config = dict(
    num_attention_heads=10,
    max_seq_len=512,
    dataset='wikipedia_en',
)
Each number is 200 + 40 x the weight over its row's rms, rounded and kept within 0 to 999. Layers, rows and columns count from 0. The size before them is the row's rms in percent of the matrix's.

# up: layer 2 MLP up, 832x320, rms 0.0439, rows 5-21, columns 0-63
# down: layer 2 MLP down (transposed), 832x320, rms 0.0369, rows 5-20, columns 0-63
# gate: layer 2 MLP gate, 832x320, rms 0.0454, rows 6-21, columns 0-63
up5,093,169,200,217,120,261,182,185,185,186,186,232,214,210,221,223,172,138,159,187,246,223,186,166,149,193,217,228,202,232,118,209,194,157,237,215,206,203,197,275,178,198,175,238,179,184,243,145,200,265,187,231,168,176,154,212,188,194,240,276,199,180,243,147,156
down5,097,219,174,160,224,262,179,162,181,104,91,200,158,223,251,243,132,237,250,186,160,239,220,204,210,203,191,209,148,201,170,270,123,173,195,253,208,217,189,202,259,188,228,169,150,188,130,153,159,275,236,272,157,229,227,227,243,178,208,253,165,152,266,182,184
gate6,092,200,227,183,114,204,167,96,207,198,225,141,211,234,136,225,289,199,225,164,193,185,173,197,223,167,220,250,259,222,187,102,122,220,114,233,255,157,193,181,242,165,159,156,173,166,240,271,274,216,144,117,200,179,210,194,275,227,186,199,198,165,285,165,239
up6,095,235,235,130,178,205,184,189,181,144,218,190,190,216,214,199,155,232,241,82,204,213,196,111,241,238,254,174,217,188,263,202,172,234,198,185,172,179,168,235,178,189,222,205,184,247,206,257,204,168,227,214,163,216,140,220,148,210,172,189,207,235,240,176,257
down6,095,205,233,160,221,265,74,238,164,179,202,236,176,202,189,185,220,233,198,236,220,267,103,249,207,234,230,260,252,205,185,203,245,121,173,284,179,201,226,151,163,226,218,167,201,252,258,164,248,204,172,250,174,201,208,164,236,223,185,239,267,194,200,215,244
gate7,100,155,140,204,186,208,234,182,210,213,161,215,200,176,210,162,144,184,234,214,236,198,192,210,217,159,190,200,173,230,175,225,203,214,215,235,263,120,214,239,186,187,230,216,227,198,194,163,205,220,180,219,178,247,215,178,173,207,225,146,152,156,164,220,120
up7,100,298,231,250,220,241,232,223,159,198,249,218,186,141,179,208,185,182,244,172,202,228,311,129,177,274,245,198,130,142,193,198,248,147,147,208,219,174,192,192,243,275,91,177,208,134,155,197,214,192,230,258,193,213,230,227,231,236,239,204,193,200,212,197,186
down7,099,277,259,228,191,204,176,159,221,247,251,155,140,132,195,243,176,159,95,211,243,236,205,212,140,231,270,170,197,205,257,230,234,220,133,235,222,184,224,167,187,203,213,163,207,208,162,230,234,259,247,241,225,193,224,218,230,127,296,265,196,191,211,182,159
gate8,104,159,184,234,175,190,184,269,231,196,208,128,236,199,208,247,169,224,157,155,168,225,189,162,288,229,184,161,233,246,217,147,160,109,224,204,214,219,245,248,238,220,232,253,268,136,179,191,137,178,167,171,201,235,218,208,129,154,161,197,214,184,252,186,183
up8,100,185,249,175,137,174,268,196,171,141,187,148,216,174,219,164,184,209,230,203,214,234,230,202,200,173,291,118,138,116,221,178,195,158,174,185,142,145,162,130,167,211,212,189,195,172,214,241,274,159,202,232,213,173,203,258,152,201,176,208,266,220,229,135,237
down8,099,193,272,124,160,147,129,198,254,194,202,180,191,181,195,225,154,129,145,174,189,226,231,201,206,203,285,190,224,167,216,168,178,177,198,191,209,234,174,132,215,142,161,203,233,173,155,183,234,211,207,237,202,264,258,244,203,150,203,216,212,192,209,190,165
gate9,091,144,152,227,193,82,214,179,235,167,264,203,257,162,235,209,241,146,189,129,180,272,235,219,213,209,290,153,227,235,197,216,228,181,162,243,243,184,277,234,259,160,216,166,126,246,244,233,252,179,226,183,237,218,143,194,169,274,209,171,257,174,151,256,155
up9,093,204,165,148,217,234,209,144,196,238,224,244,217,179,205,202,151,212,258,225,187,224,176,178,232,129,163,170,202,163,207,155,185,163,82,200,237,143,186,242,230,197,194,152,183,195,253,204,168,212,216,232,263,172,135,192,172,290,237,232,251,176,232,237,174
down9,094,141,223,211,241,198,158,214,233,207,234,248,201,220,224,231,246,224,293,174,129,193,235,148,169,117,189,207,263,140,185,197,193,210,150,143,278,212,174,278,207,216,179,218,187,244,186,163,64,220,200,200,208,221,199,204,195,161,221,268,224,187,192,217,169
gate10,109,127,173,202,165,265,207,206,150,222,227,225,185,209,199,166,195,106,267,229,207,142,228,93,194,231,166,175,254,169,237,188,217,255,134,276,150,155,223,154,202,215,125,160,200,224,175,127,205,145,194,183,188,170,255,137,208,193,150,201,215,175,177,153,191
up10,111,219,178,131,285,140,178,202,202,178,313,192,203,183,210,174,206,196,157,254,236,320,233,158,206,183,240,281,218,236,210,171,166,242,177,208,201,241,144,222,262,181,254,188,160,186,232,191,198,163,216,175,196,120,193,187,237,202,177,256,183,195,194,214,167
down10,103,204,231,201,190,202,173,232,209,117,242,195,141,204,211,165,229,227,200,226,181,223,206,241,218,172,266,273,167,196,192,228,242,181,243,231,277,199,247,209,207,188,235,200,148,155,212,199,209,167,209,216,155,209,199,177,210,250,187,162,168,246,212,163,136
gate11,097,200,173,228,204,190,248,165,138,155,282,228,202,229,230,241,199,259,188,173,223,205,183,151,256,164,137,205,154,189,166,169,267,262,202,208,210,181,250,131,203,193,227,188,178,171,139,194,152,254,224,180,212,208,171,222,225,188,196,120,238,202,215,231,141
up11,098,248,234,142,221,197,146,174,249,224,196,165,212,152,199,166,194,122,216,118,156,230,122,167,241,232,193,207,168,278,192,208,192,209,165,175,259,257,229,200,186,207,200,165,210,213,189,157,264,188,185,267,251,200,163,191,144,255,212,182,223,201,166,163,174
down11,098,239,276,192,163,155,135,178,176,239,231,178,231,288,172,168,177,192,297,140,150,137,153,199,236,166,221,203,226,239,191,252,219,224,191,213,207,257,217,254,202,172,213,211,206,212,146,104,248,187,153,148,156,186,181,183,164,228,177,191,291,196,236,181,191
gate12,090,132,207,209,171,149,238,191,196,112,266,190,175,301,186,221,172,184,247,175,179,187,215,217,143,228,242,120,156,197,190,140,191,246,207,136,122,253,175,244,239,182,206,231,165,258,222,214,284,219,176,178,162,269,182,178,255,178,237,147,243,202,152,194,153
up12,092,226,197,238,233,181,228,230,152,235,227,185,208,200,178,98,210,210,207,202,164,205,180,155,224,199,219,217,219,269,160,142,170,185,256,143,173,152,203,208,203,158,245,194,167,231,151,234,156,215,199,156,197,188,139,113,204,136,224,180,154,238,240,201,182
down12,094,160,197,135,156,181,226,227,217,221,252,261,158,366,134,189,191,195,252,228,194,152,199,185,176,189,212,224,186,184,253,183,197,206,239,212,188,168,50,194,214,127,184,243,121,241,197,173,233,135,155,143,165,217,178,182,255,187,212,125,241,206,180,134,144
gate13,094,191,205,252,176,208,199,240,255,214,194,152,221,177,144,239,281,224,179,148,209,185,197,238,194,189,232,223,253,208,137,235,261,214,165,149,179,229,218,178,131,156,209,148,212,241,160,216,244,177,142,150,272,221,142,153,239,201,199,254,167,213,200,178,191
up13,096,178,221,169,169,135,237,264,228,116,210,186,156,174,229,233,229,225,174,192,160,167,209,240,238,181,230,252,232,211,232,204,186,204,227,203,194,178,229,162,265,181,204,217,133,175,209,169,190,191,203,208,260,232,141,219,146,210,202,179,195,175,128,178,153
down13,093,191,172,121,182,238,194,220,191,226,161,177,227,242,200,258,251,161,179,188,227,135,178,194,181,172,196,262,146,191,225,197,131,301,190,250,211,171,124,183,137,204,162,131,188,192,204,176,143,212,210,188,162,186,238,193,157,216,197,257,187,206,162,145,159
gate14,091,165,243,171,180,193,179,108,196,175,207,91,208,266,245,111,120,172,215,154,221,240,145,187,259,175,159,263,172,160,255,182,222,202,189,198,175,145,195,249,216,249,207,193,172,122,228,245,264,231,147,205,269,179,197,197,184,148,180,216,173,191,195,188,233
up14,094,196,213,251,202,154,168,200,187,239,256,180,221,207,236,238,157,229,135,226,116,191,283,205,220,211,198,204,129,169,213,212,223,193,251,196,250,178,185,205,166,231,223,201,243,243,162,178,277,184,165,161,240,239,160,288,133,225,163,199,189,282,177,180,271
down14,096,230,192,210,187,177,231,228,225,265,204,176,222,223,155,183,219,224,142,169,223,170,192,222,251,214,209,216,185,189,201,203,247,186,277,200,251,192,248,157,211,206,182,211,235,261,174,199,215,179,165,202,164,187,170,245,175,223,178,186,200,170,205,146,228
gate15,100,209,283,243,230,204,224,181,168,189,177,210,236,235,236,170,173,215,169,176,292,187,155,227,256,220,101,134,214,220,217,149,153,251,284,195,159,226,162,218,190,272,209,262,209,183,194,229,221,262,238,216,239,234,205,174,175,199,239,198,112,249,215,230,260
up15,095,107,263,200,190,258,175,204,200,153,205,286,225,233,259,137,242,187,171,201,275,199,251,136,199,237,247,193,234,167,109,226,161,216,296,191,186,207,156,216,232,227,211,243,249,250,207,206,166,221,146,284,201,225,231,208,238,150,213,158,209,195,242,232,192
down15,095,193,211,226,224,241,175,109,119,165,188,203,269,224,242,172,244,187,254,190,250,183,197,185,207,192,181,186,266,153,142,213,140,237,230,165,163,211,194,183,210,247,185,218,228,153,174,233,193,199,102,271,209,218,193,149,197,199,213,152,204,195,224,278,210
gate16,100,190,181,197,93,167,165,199,245,215,227,199,228,192,217,191,158,173,241,108,264,219,158,268,214,229,124,221,242,266,193,151,262,197,210,162,139,212,161,68,170,132,239,236,231,211,193,179,168,215,250,191,211,187,211,220,226,212,153,163,255,278,271,296,200
up16,104,200,257,203,294,230,220,197,223,181,259,213,160,172,234,283,166,177,211,156,244,222,182,146,141,210,254,227,178,178,179,166,167,211,215,238,146,198,178,242,196,160,222,156,241,198,239,231,164,237,201,242,206,203,249,192,221,170,195,175,187,189,225,229,142
down16,101,218,215,170,183,205,177,181,136,181,194,215,167,202,181,139,180,238,86,127,219,182,225,91,213,180,319,248,177,260,160,206,202,235,168,251,252,196,206,211,266,154,231,186,167,239,209,205,177,239,233,198,170,195,263,179,179,212,168,201,135,120,208,154,185
gate17,103,163,212,190,192,205,236,144,173,151,188,242,171,120,184,168,207,185,199,222,128,99,241,215,195,187,259,178,188,179,203,192,239,231,182,213,222,197,193,174,179,166,214,218,289,179,208,199,166,167,225,171,182,186,289,163,183,183,220,147,268,187,179,172,196
up17,103,187,160,144,166,279,162,141,216,230,259,239,103,231,183,226,284,278,280,246,218,258,187,231,109,248,246,218,213,190,192,138,210,174,135,220,262,227,220,288,153,217,225,150,152,177,264,251,190,204,185,150,220,170,103,205,238,123,157,213,236,244,287,214,249
down17,102,254,187,221,266,196,233,121,210,120,201,214,136,246,292,215,207,221,296,249,179,251,185,234,215,264,230,214,106,241,172,161,199,155,199,262,284,196,180,270,166,258,264,152,157,236,227,213,185,204,198,158,202,258,186,256,166,159,175,166,229,214,255,206,221
gate18,099,240,236,214,223,129,238,245,261,234,197,161,198,167,211,221,230,177,159,108,223,206,199,267,145,193,235,183,188,165,211,247,192,225,195,169,199,215,198,143,143,240,133,188,221,204,177,206,221,211,199,185,184,230,214,202,160,242,231,156,188,282,257,201,199
up18,097,288,249,188,214,251,195,155,200,223,197,169,175,221,96,233,304,152,176,156,199,89,195,167,199,244,234,178,222,235,229,163,89,178,225,153,226,271,159,158,227,263,147,94,159,224,208,148,174,130,207,194,220,152,217,149,144,226,201,164,177,241,274,147,229
down18,099,293,259,299,140,199,298,191,232,290,144,182,150,281,157,188,269,101,176,146,161,167,152,229,222,210,207,137,210,185,215,156,230,217,174,200,208,148,103,167,214,205,144,127,213,153,296,163,192,170,179,162,209,150,186,178,180,225,186,197,207,243,236,217,188
gate19,108,230,210,159,189,155,193,159,210,171,224,141,174,214,193,231,196,180,203,198,281,167,161,212,220,193,228,123,182,186,153,154,138,218,198,190,227,209,170,157,183,259,216,159,200,177,196,289,205,222,215,126,233,156,171,211,193,248,277,207,238,182,179,190,206
up19,111,247,250,160,135,163,267,190,168,211,169,244,170,153,215,207,201,209,267,200,215,220,189,201,278,137,226,180,242,246,228,202,170,168,159,180,205,177,245,239,214,235,203,184,186,209,205,206,228,198,172,203,167,200,192,224,284,252,221,183,205,309,242,163,254
down19,105,211,207,209,149,235,196,158,207,189,139,231,190,192,195,187,158,186,187,206,233,168,217,205,213,161,296,170,202,230,178,196,154,193,196,193,210,143,296,263,234,231,229,252,183,272,239,219,181,163,183,195,175,194,165,219,211,273,235,229,129,220,236,247,222
gate20,097,237,189,187,249,184,222,240,163,182,270,130,197,156,296,291,174,173,244,224,236,241,205,205,162,245,250,193,198,209,175,221,133,246,228,167,154,228,172,243,166,201,192,198,233,177,184,207,136,172,170,170,220,138,203,240,245,163,195,162,189,200,247,176,178
up20,099,252,234,222,179,149,192,200,158,136,188,217,239,183,117,233,164,186,153,262,178,289,140,239,189,217,261,187,190,234,134,181,232,172,217,174,180,166,173,190,177,146,146,166,218,181,193,183,176,200,145,165,254,251,164,214,237,193,127,159,240,211,228,163,238
down20,097,232,231,181,155,187,276,267,167,197,210,225,203,223,182,215,218,250,216,164,199,213,138,234,213,226,143,216,200,132,144,225,148,160,171,133,240,222,192,145,180,125,267,176,259,208,221,135,204,186,159,186,218,251,166,165,164,235,81,197,239,227,150,161,217
gate21,096,195,220,236,222,246,311,192,235,137,200,266,110,241,181,239,229,194,199,141,299,202,233,218,216,213,204,178,220,252,176,159,181,264,253,112,124,119,197,283,154,280,267,230,231,165,164,154,202,266,197,124,278,189,166,234,208,160,218,191,130,153,221,157,201
up21,095,226,233,262,133,116,162,187,242,201,207,143,224,142,191,182,209,257,147,213,204,229,230,135,164,216,124,222,159,238,187,211,188,156,154,266,237,285,166,225,213,142,127,158,184,235,155,249,137,137,225,212,147,192,292,207,279,198,189,124,239,243,122,213,257